Part of a small language model's weights: normalized queries and keys.
Each number is 500 + 25 x the weight over its row's rms, rounded and kept within 0 to 999. Layers, rows and columns count from 0. Numbers have three digits each. The size before them is the row's rms in percent of the matrix's.

# layer 6 attention key, 192x192, rms 0.0999, rows 0-191, columns 48-95
126:476485495501483549517528507540487486516463505508513498441512470503484491473513465512469477480472551499499463512506509519505516495516468485487467
125:501516515470505475503523500514497511509533495498459482517457528471507494489471557516528476509471501483481510559514465472519471479493481464485473
097:514496474510486489481468502492525502572546464502463501481451464540519514529483476533482472496460509487449505548523484517516500566536504540473502
106:509541489519505486483512502498493495494470512463475482520533496487473510511505531516499519533529491542506548497513498522524560470497541497512460
101:518536471501504459504490558496501496534486554489520467493490480514547491470530485493484476463492535513480505503496499447475476526473490509464481
088:479516478489498499503542517494500487514552498516474523453491528457500468489495514518517522513501472472522483539514445445463454507510542491505498
108:516520558513503499454493509517501489494537499532517498475454463546500512455501450485538493509497489508526523536505491476495538561516495463518474
092:508474490502470442484532521557497501507523510473494447506483463532494499526519488503492538488512518490490521524525498446451498500499480535482515
094:500502510492500485491542564494515481469511467414507549466510457519489549506467523480505524474500514470507477547520466558522480489506502536506464
111:494518520503504506500523525454480468553498506498492462463499492494526477472475485513496495483489530449493509502470526496509512493485500466501515
107:505467488470563521527544506525514479529498501505483501499496497478460458522507514517554475513506508512533487488529498542510499467503512485459538
099:468506467521457494495482489503519468562508542520481486479497483476506505497482516518533452465515513496452464541506485547472504515482508490505480
109:504524483520453534483479481502490513480543504500479533507525475516500511530493500484545524478483472504497521526502487557479524503512503499533474
092:493454482524506503508473521565517484500499486491490529539517472509495509483526511531510530488494514425493508516471491529498487451489510538478544
098:457469489488523516534498485529524495539492491500553495506521493538466487589520539499546512541483523521505472489515468503514490472476503537511558
103:517517513496505486501472532465469475473531496444510491497474487502496516475495504492494473540517496464512519555497508495488516513507504466459475
097:543495554526501459524486509485515545495515509486512509539499518507450544511533516506523499466487518484547550501506510522499517506508499511504492
103:475488515538497475501546506529483522488538521510503525491509438504531541468465472480559523502489488507492501501489512537487523513491452489481513
094:482506467511509516541525496494449493476519496476549497510444502465493499483480555500546478525461523489489513517524482473506542476546533528505491
112:452488542516501525498529517487504512479481480489524510484513471487530476468456497494496489510526470460496539493485539522502533477469488495466495
098:514500501493472474529473501483478494511527497480489482481442502543514492486511538452503477566514502501502558526486488550505550505519484477508493
091:512463513498482446487501519561566458513442485546494492515521499496518505509522516530506527510523471505513500493526467516477494475469463511509468
102:528476485490486477477515471508477517522459506526518503544511488518465531501499488513469541559493508530472429518495489525483506499505498478495526
097:513457488511478457506463478473495496509491521539501506558506491483493548506494543467488476488525470503516510510508507498507512445500499543484465
099:525468512513433529533464541526451470513488468504519531510462511515483462501470507505428509511499509526507474512501514541478468512499514489514514
096:466511438505514586474488478460472536527516492498492518498475484504477553504461485454505508532495472470508488486515473517514481458488472500488514
101:497477468495522447557504476460452453524499502491505501461506495482541470495548491461517526509498508501512523533547508522489452476462537501522484
091:490542497474497462509475544520451482500473500495494480476477496490474488482477491481551493503454493505544533476507509525494548536470492495509489
093:522532499478475493520551462544548489509485482513499502490525486521486523529505515523493501485512512499534525486479510458461464534531482517499518
099:524517488497456526489491511491487502485531496480488489475494509543490480522475505503511492492509512490503507481522511492487513522553519468516489
095:499464509506551506496507473520502477504520495505496528518498490451499500493487484493541474533504491483520495513508512477511523508476503506500566
109:458506483512495522497524489482484477498474515518537496510461523510519567555518499486508470543509453517474510490514469475505518495541492483462540
104:520509470467498504517459477494493466519542490479461474512516500482517525522494481453512494461475515490533479474533495490531487534499463485519547
091:513479498489516507490502520497538487472490443477477506485518556498494486527496552509533519481467525518517494476465488515514517525535529524534502
090:532447535495536516535524506505525447494489477489467475485515503510519519486511466504494526521495510534520497504498539524473469551484495464485464
100:500513519508516544486497519494465442496549502496525498506483503501460483508501486475536491508491477495452468478553491468501483524518535513526480
095:447491476527531508495527509492495525477530472465492495475520523520519479449507503488508522516517463499534562505522521500522546489493512502436455
098:511500481525476477467500503523523468475518452495469473500513480538487506461495522552520540508456529510525490488501485481522500495487475475497519
099:478499520495495490494480492544498505512489526556484495474508492460476551495505500515536500478482489447519522472537470493511497478495512493489480
100:519484518475502515532531499501449514485483535455476548485471500512505511493515454490538518512512514515541503472500455489503487507496528519494506
098:507451466498478481499506477492538485549487505508556500501510540532530497503524516477494497518500475506491473545506512548511504489519523516496459
102:481470503471521472495519535480470486488528518458490465506498567492565525518521492523543472516496496516478500488519545487514486471506559534487483
098:470473506539527498467514512521507513508503482544494535457513556490501462415508469554499485508507514517487500503512514498476493464494485501488449
104:524506465496461512462469471492512486467516521498502535523479523514518511536485524547471494549474504548512525502488469489499476473483543510509488
102:549512501518500475470500452524501504534515498507525481538473528572482499477501494505496500517501525519530497517472498525493535522498497512515506
098:491453466504483460536517464500494512533463495534534484483511525497495470493458500491542513488466548503483520514496474511525495513457488512522519
106:436460525466485491547474511510515514527485474467481505503472478486484523472490483485473478504506493514548489507482471553441467463492479515522551
103:462488502536475509510509517508426499475510468499499490507519504537505488497542494518455519512503487510491492518495517504496476501469515502501492
093:559510516485497506510529512460490554522531502450513495553478481476477437497479497504523478520498519521512496502487519530504483485531507479527476
093:468496470529543559481470500496465495457507475502490480494491485547503491453514516468542501514474502490500454496503486509535539488499475492481497
104:499500531496464526485496483497523481533481478495528487485496488494519448526506459501510512510494524514512515443454511493521525498506493467496480
096:525529481533542484468525498491500476485547525508494453469521508497541500500513526482496519503507512530535474470501502472513490522512458537454488
099:517541456491515470470506538465504443522548448533505519487517464509446498578501465488481500523514494445495458493494523527514526521504471510481470
096:499537486480464518507481507509517471546487522514523443473514516495476513526531522493515541492486504478494503497462468528537495488515480480516469
095:517553500516522490487524475513508478537516465474430522482486471446544504467497507522510483508448463476541489493506484480546497535477504499523496
093:462488490458493473516504512502452517568486476453512463435458493519501457505528507497517517496514488498470532488508498515508531452522507488505479
090:524510563521466529481471511492498540496523491508560517544473486516500489478482507475495512495546492536476494480481494470470495453462468483486549
106:551502490503503512467488483504492485495472504559555517514513535533515471464545503484517492505537509521504485491492480495486495461527541462497536
106:471477536497504538512500476513506463499535492442519500508533557483499480543548489514542469488476507494512537514495511533493501521486465507534524
096:519517502544483552519498465501500507544512470508494522491529513479501440527510498501523477471497471482446502518479558522449499529468532507487539
095:456471492478517469550523519511507464491500491460523464492524488494480519533514486509468493503516473474503516501525534505481525526487466513457512
096:446485449479469519509439492472479491542441482523525525485513491487503532540517461477490487529497469540532484547508510479556468532510457519534534
101:504552482545465508522455526467496490513489507512506522480493510461502517552462464488501506478507448497494447551497540522485540552492482485437474
102:487499460501496484471498484498499498523529505502482470499511512456497482513488513498530485521467491474489475501528522474435453527496508453515503
083:521515513505467505436490529498486499525531512509565520499519485514468498516501481528470517548495487528501439494514487494583517500496521520523497
090:551537479481488493517505554468497504530500451504536516476524501444460493529457472500511475491517501512517467494476525494485515493503540474528459
083:563513487507484511516485514523496528490477503473525491473489476470484535515511457498541520495551481487492506510549490485520503458485543511538528
085:456503510492517527489502497491478513453515486507521496525516501540489456442530516467480507477545502493511449513526536471499475485520478490461496
094:485533524518532476539514455472501555501462538491494500531467487540496507480490526454528511441494471487524487547522539473510494503510494512436495
083:529513448523475447478499518535484502501508529486537520474540516484476525487507481518465490464496542504498536491467461512482485519493441495500496
094:466499489538483510514494455480529479487540498501461469530508471452515499491533494523503487449500539484476504492495528520495539467475464482488512
091:415481570538529550486510518491518479473488476521459483496543484517515515467526501492517518499522542468536486461531509481474515505491497506461515
081:559471477507477498487510548521496525536501496517532529479501456478469536502478460496473491515495495532487503500422454464482507563491520508525484
082:476465477523486547502502525548492466516468504513484466485500493517497481533511495535481510530511523486513438485512539509489498473515487499511466
119:562466513492488554485477558488481526551508505503509485477517503488502502493481522524516528533511488456505453465525500467472523507475560556491449
102:527522491494435490463479518470501472462549463512529504496491504538486506567519501490492491491521486514525505516481518487486477556511496510498429
103:464451493515492539535494523520473447493459497484489477501519485506521493539487532496475514505513554465501494486502499491489480507482527483492537
109:492541520478468517490514502506493506546522540516520504491522530506553487492506589490521520474465483457491488465508499515504514504507506477472514
100:498505508488541498489509551501454531528487501521480502480520500486518554472478465462492531466488498470451462485533486512511515527499489454492474
109:528502523508507467449498542515497547528541485525538503516463535478493481505496450501516451509532513514497489506496525459522477572494505527508452
101:476486498519519459500516484462437483515467506521485477466487473525484507478504511474520481469507534486528519490507522509520493448521506448498543
088:464509456477483541463534527468519469496519491488509514472488497502490501512506498528502549509549439463496543544528514508491507529491479536470490
112:487447541499479474495489498469549530496484506472478525490458528531490454492486443510497465484519484509520516478466541464457507511476542503517493
100:496456484445483485506561508502507483496513554504504489467495517523519517485456550484492513494513525497473497563490505503488477468509509532517457
097:533519509471546504485493501476514501511464488527505495537481489472455478442472516492515485502498518487491472487548548540538531498487498490520503
101:538452485524539495520485546525510563478502527521450513505496510494464482520504546505466517508531509514477478485485512465470478512494486501510456
097:531481478460514546539477522503520513521468491503516540464475497512468522532520508505480510537502522488468536451493487498499471513525515510520518
095:447483496479525501486489495505500509485523516484516514493479543486495534479476516506515490489482511507498495478513479493509525457495516493484506
106:443521536504472504536504475494487477524511514459479499497461498473500462503542524474469505533469500479491509535490472503493488516497469545493472
106:503504516476474456505513531484486504520501513490503502482515494500509522522523475467515520573457469497521542507504536494475506531542497514498493
107:516495515458516513519533487519504497536466510504457526438505497519454488519505502490473540491523506513491455461496502501520496515506516516499517
103:514473473519495505519502467488460513523496478481456506508467501459499477479487438503498487496477477485466517496485514532526487479520477456519465
097:480524493522484548481498483514530530460484485508501467532469480526489460556502491490525489473524519521547535522457497487477468517522538486482455
104:444473495484495517489511454513479506464512497485464491551516498484482455509554542548555515495516507485489515520499490470485512455516491510508514
104:473513505462476492487484456497495474481488537507511517502485494540469441501513564445470497469522518454500475550512499480501507500505519469479528
101:455521479457498575496496525510538474527517502459519518511540505498504491496493503556522498455482509473485495495497488496514485507474514502473482
100:493535488549527493513507508500539459492519515501533499514481489502471524477521475482455505514523483503499517484504528501476527537492436489465513
104:509469493486530498494526488488525442476480551473498478499529503519492458521520478465511485509495516521524508469475530472512506476509470475514499
097:489526507506493544509479531448511479520464490501481476514462552479500511539492491476497468499481505514541520523460526521544551546464486496542493
100:479499496520481462475516557488523479475470484485498499524538478502530507516479511517530493514497487533480491548518457537507466467497471507464430
103:540492515541492508477471530506473478463505514477494503473546501506540477518471492471497487466496491489512502495474487483489464507506505535508493
106:517475530512515472506489540522486511493518471524510482517544526498494468507485494544492498520492503482494506469519459485502488510507476538482522
098:517484495489433556512535531527505532490513484484530516532521507524482474492511471542488516488486497502474487500515518526520479479522471488520498
105:532492506475456468531451490452481524498497481492493524500505484493471514563496480520475509513469444482496474505447481493458504530488513510517460
095:448510462488509497569539500506470513486480521497552508499488476488513507497514480464499489528491428479515508520453505523485480488498529512485540
108:494521494485501543492513498523479521515539492467547522541512497557502448515515483494499539486445513504504520521468469476491506484501543557482483
099:521477519541516518522528526533485559515483494472459492496454497452501490570472532482458470479486542549482431510508516505523506513533526518512485
096:479496484489511496500509477516519468498506470454523512538477505493515471533518509473463535462496534482472470489503529505499511514526502508533479
100:528496509496492527466516522446499443590468506465498496472514521502490527532505501504538490518514528450487542519529497502517467486453481519484496
108:474477487513490473469492496488483522507512499537512504490479521496464492488499479471509498485569470526481460498532529497510510497529509512486489
095:560518456515476496456488544480494493503554479546468481490537507448525493502503495488482496486553507494524464511485508513503499511498482498532450
102:489510483467462498513523448515464556519503501517518541462508491517492494508486533488518508514482480453491484523504478479480527462495535506475548
090:505498513505483522494485469449480477494519490467483485556508500522469512535528499497519536501489453441509527518486536483493469432506492505538474
100:491545506480503563503496494505484498505483497544477465455468490523489515495472551506511516495511515476478480529492466548511491496478525518487502
099:496481484542498492509490522504543506508497515501496469466508466445477528450468526476499474486484519491499485474482473496494502543502521478516501
095:501537468496495539473503507484524544505527490476491487515501476520483502494467469562493455499484527528490490518492498535535537546503552524517488
094:526503534484505534467482540506484507530516480525506525454475503480452490480503501517494482490499517493514489528491478497488480466487522482465514
096:549463528469466520526525510536516509500484502497545532458499486503499527529504517499464477490492466508490472472501486514465503527515502444464510
104:488464487507454487568471487529479514552525461512464495516510524478499508439476467499495467525512502481493451469475487466486525498522519495517531
097:494523504491553487482511535515474473494496492524505528475468459530509526534506518471514521501501485511461486458448509525508521512504489526512465
106:483466510509483556461529485510522509484524515506491528476514486488520537457478523508526522480485494459535463472521469528532502527514531492547529
101:497452471495500483511497497486552521538505482522493470495453500522551513488494508499569527480527522498524434492473538453465513488519476504497509
106:454530451499451502498517502518530435483568525451495511496497544478545480530480485538493526523500536463493478489513519547522539518478493525479519
089:485494485509486502483497471499500480528507490559494514550498529502463522494503544529487481479485466563498515526483525471477516485513536531471510
096:474517528528511455480519459460511506481500508527464534504521505493496479519469502547524479499511510466476543513469505479515505567484487498482495
086:496493528475488543459540511472512500497464504552498492529521508481479475518475486563518453505482473480487517499500492511490531489534512495479505
099:504510485490510451521470508459518512513513464506456484530499521489493444539512507457516463500500473471479497500513522463517483487494519496524527
099:498484497526522514502456495451493488522502499546522507562492521549487490506533491469522493452438483453499485517515505514502445541509523524489478
108:528522454506505497509497491505488466498488490519474519460485537487472508482445468518501514530494533529512467487497470480523514522489515500468485
102:495504522484508460499496521451509511536505488478476504497468515460494528465578547465505468532544489491476546502514484459482482519517539485493442
094:499521501523500484484465501439521508475492488481510494496456506505500468458516484510523473470521519521441459511523515487494499504560473459535471
096:453484492502508490527496498467504495512497516484476498506470504509520496455542569513501475488466477476490528482503480521493472506538520474523496
091:463489540477489491526471489486521497472486482518474503551488492525500491482512477518542481467536566495488528490492501497492501503518496455498528
094:443502474485500511449514482486489540489503469499469451509463430503494506516492496504473478516466481504495525523478523493529494534524495479491478
097:488504528498518518541505530535458470515520518487492520469530497487497476517441485530469526544549479491491544517516483482488510525545473501477493
104:507543504463506504474500501461521511521537473507484467465505495512515508528479520502494480486478527538482531493497487508502517510543463454479464
086:489478511490492475489487521538471484483491479501522480452494527481493520490468495488553500505506469495449494514518507527529531503495472496483528
095:493499527455511491541535451499544483534481547489448456505435468519518502518548532456521472513495499480469510539523433503496491533510527520510531
093:516471489522470498490512472510482499504513516490500480500484514507520428456493499522510503531498533541506490523541497487497483540522493425464531
091:544483483520513510514475532489521488529466482479452473499492478485495477538482523479494520514504529535467510492513485535499502512458500474507491
108:464485504471538550517456512521507509529517507456485504523473502522471463541513495496500451506453458471516513473529463536538500506464508530511509
098:476500500489528504527516471499503496513520447531520492510531502483563454505510517526528505457517508499491496495533507522527530531512473516495480
104:467498500488484508503531454497511540499464469475508481504461489496535465507543517503538499509500540503523498509516508480504509536502493452487514
085:566492492519490495480499491492484531497497502511485517476489513515447503468475505528440543510514514506521499473484491496510478504538496470485496
106:479459519485525487502505459482511513481506491508488529519515509488549494484500548510533458509518531528490491529457476537540461508507500508472542
102:503503507545512498510525521560518494492529538519496510432555486468458500520479543496504477519525518511489543461483509461477515507541543485548518
100:482506488502503531508502488523537464503508478552502512526482494476479519519502552535477537527500510487504495468491482511495477528507493494520527
098:498502450500462516546450512490505517475481520482499480494490478514490518537497513459479477501446453501537538486525457491501487456483506513505471
098:513504482471494513512482514519498498476462451531467524467526533563493508504445513511544523515498495524471455520559516484480521514491462517430470
109:517504444499479469524528524481463513506483511499476537453572515524501525473491508461491508524520527491521499509475507506499485515502513504507504
104:510501448510498463569529530511523487511552511479501498486481485479508494446480490483503461477435491530461498524509536531540513492544464546507484
100:483505505474544508442508511504487538500475492499481495541502520498481469504497498502478488532533511517458506479589524525524508516474499465533502
103:481503535515464514521467506492476489510502496467486541464500488527530491474483515527518502469506506541473488487486493542529537492565473501479477
096:469471478489507493501536489477509473492529503509507499545500507510530467540464507498484530473478489502459467511545501464522476510508518509502508
102:517484498543479528524474490480459495519516465521501506453494488565452518506500444467467523478489498507535489460509523511509491524525481497514481
098:501488480471508497509522466505521493515495499507502449496535492493488498473469516489500484496504465485524517497522469519516531437489464503495450
096:486505500475500492463488521475497490513495527528498541498511485493511448490462536502518493524505529528488479484488498476537505477483445537522490
096:537542473462551524502473528507495524496512486562432497509531512470537505496506493503503512511501533466493530506454511507512495474489453503466453
101:480509523511497484541539507510547513517473541495504498503504510506565547482512525514516485501515475460498532493511511507509522480516523531509518
102:498485474524514500442507462512535482535520507482487528481515511519475510543467539542501487487454595498509502469492502503490504522487543525517538
113:513525473490523518523541534493514490470488489527481495494466504531509530498505553436510487497534519526495476494485451491473494530493529520515483
106:489481530441499529493467539478532503478440563492503515525472529531471495496474486459489542518464566515491491497491527529496505493506532469511503
093:478520486516516464506537502503510489490514532511513543515481471468495471448513508520496509476493506536511447555507512484495440489499474542477523
101:496490482507466460472482519511515462551457485501499515501495493490484519468510487500569481495477501447509540503536506508466494492478457504532500
101:542513535508498501469505536453475541496502490504504499503514508475484469519502519502484503464500518510511536477494521541490495490462532503529499
100:516501473518469491510512517462512509495482530497538531519539525474487523509544497472513505470510483432498457539531495481476460509498482497486491
107:519526482509511521486542502463489513511491553500490520488482523469520485524495530473472502489540473487461519484499528487516492490464487510501504
115:481498533467496465504536480534531489530499487524486482491534517477475481431503492531512512506477461499496513499473519521509533472484483521531465
098:533503509521475483513495490521464494469490538537533460468436465517476543491531464458480494500509461499458463523512524494509504524484476491470482
107:487509498524489480500575488493509512498490493476494515486496459541543536508470528487499483490511491528508484520514548491525542507488510547517553
094:479524519486509517475522498488510511505501461472469534533497490540450532505475496492503490500441533495510563468491493536460507514497498462447505
100:511476525483518475518512521518492539491494490486514529508531492508500510502486479514512503496455511462550492464509494577524462513484531521497517
101:469491457507531486488481492513467470508500507535485500484500520483490478491519502525514485502512502528481496470513500484513477486484494476506523
104:462528520455494505465487494524523521518480421447456521497505512497469518559474573509521468499494502507517501522490560543520499500525486494471487
102:477449496530534505515522489490534514488527470482473493549491515515506501488461484510461502529518492532496479533487502528487500494533486554528488
106:499515474492505576465442512481490525523531491507555468479492469517493473524465498539449500493501503497538518506486460530530502471545543519543504
103:494475515518509489518511530497473459481536520462507524483509479505520518535524515453459452514455500465502514465496507471475485480487492502478509
101:481520545515511526492525489494500500500498525536486529490514490484481479506464480510514508477479503452543510486451541472477476499497480502520506
105:486480440510480486489543527503524554481499558513529465466481487503527470503504502502507525492501473515470451500510511478522502506494534547508500
108:522511498461489497478478531476515512505498497509532525507474511514486512466485471520462504509501472491485536506449529504498493501485553463507536
098:505497482485495530485488516547523510484516476528508482558473490522539530488495504523527461490528508502502485496522492480501530466503477497481548
107:468481494530515480513531443486492554501523489521494519465494452460493498466506513460486469480524522518516504453531505486495504517524519496486507
101:519528503509483481498469487467484524528500493500497497478550510520501518551469502511481453485496465486520481514530499560486488494567506479464473
111:524537515466487512502460546444446544489529446480495480532497501503465489494483495520523497493493474460492489516508477513517485502521499501504501
096:522478450458502529454433474508512492478537505504492498477503490530498577455490492551442498461537519542514481486517516493495524481469499499478493
112:514470507509506497525507487534509456512471488461524483550508503543469524465471497546483534516526488471547456492514503441492520507536536477484492
104:484460458518496556507484472520483469516452527553470476520537484520517481508503468470520491499507524461519471486475473505520533474498493470501501
101:472542486528503482524536517549524488461462516525478517465495501497529490502480508515503489455478498512492534506463456466514517478482493525499511
101:492536509483499513520440487534467490439531543473540524512473510509483541477506512489494507525501516511513477504468471556494535488497460515526493
097:510511451512522469468503488495484472506546521490512478492502500490473485506495504501486474496513533522494509503476501550532509483497518452458545
103:496546515512525474473451498426506502492519492539525497511527510483511521496507513521495540529470493523464532491485497541508503494503506538506479
114:523499499500497475481500515461481496547494501463510473477497501467499532518483478504456475477527492490547497505507514531508484520456484456447490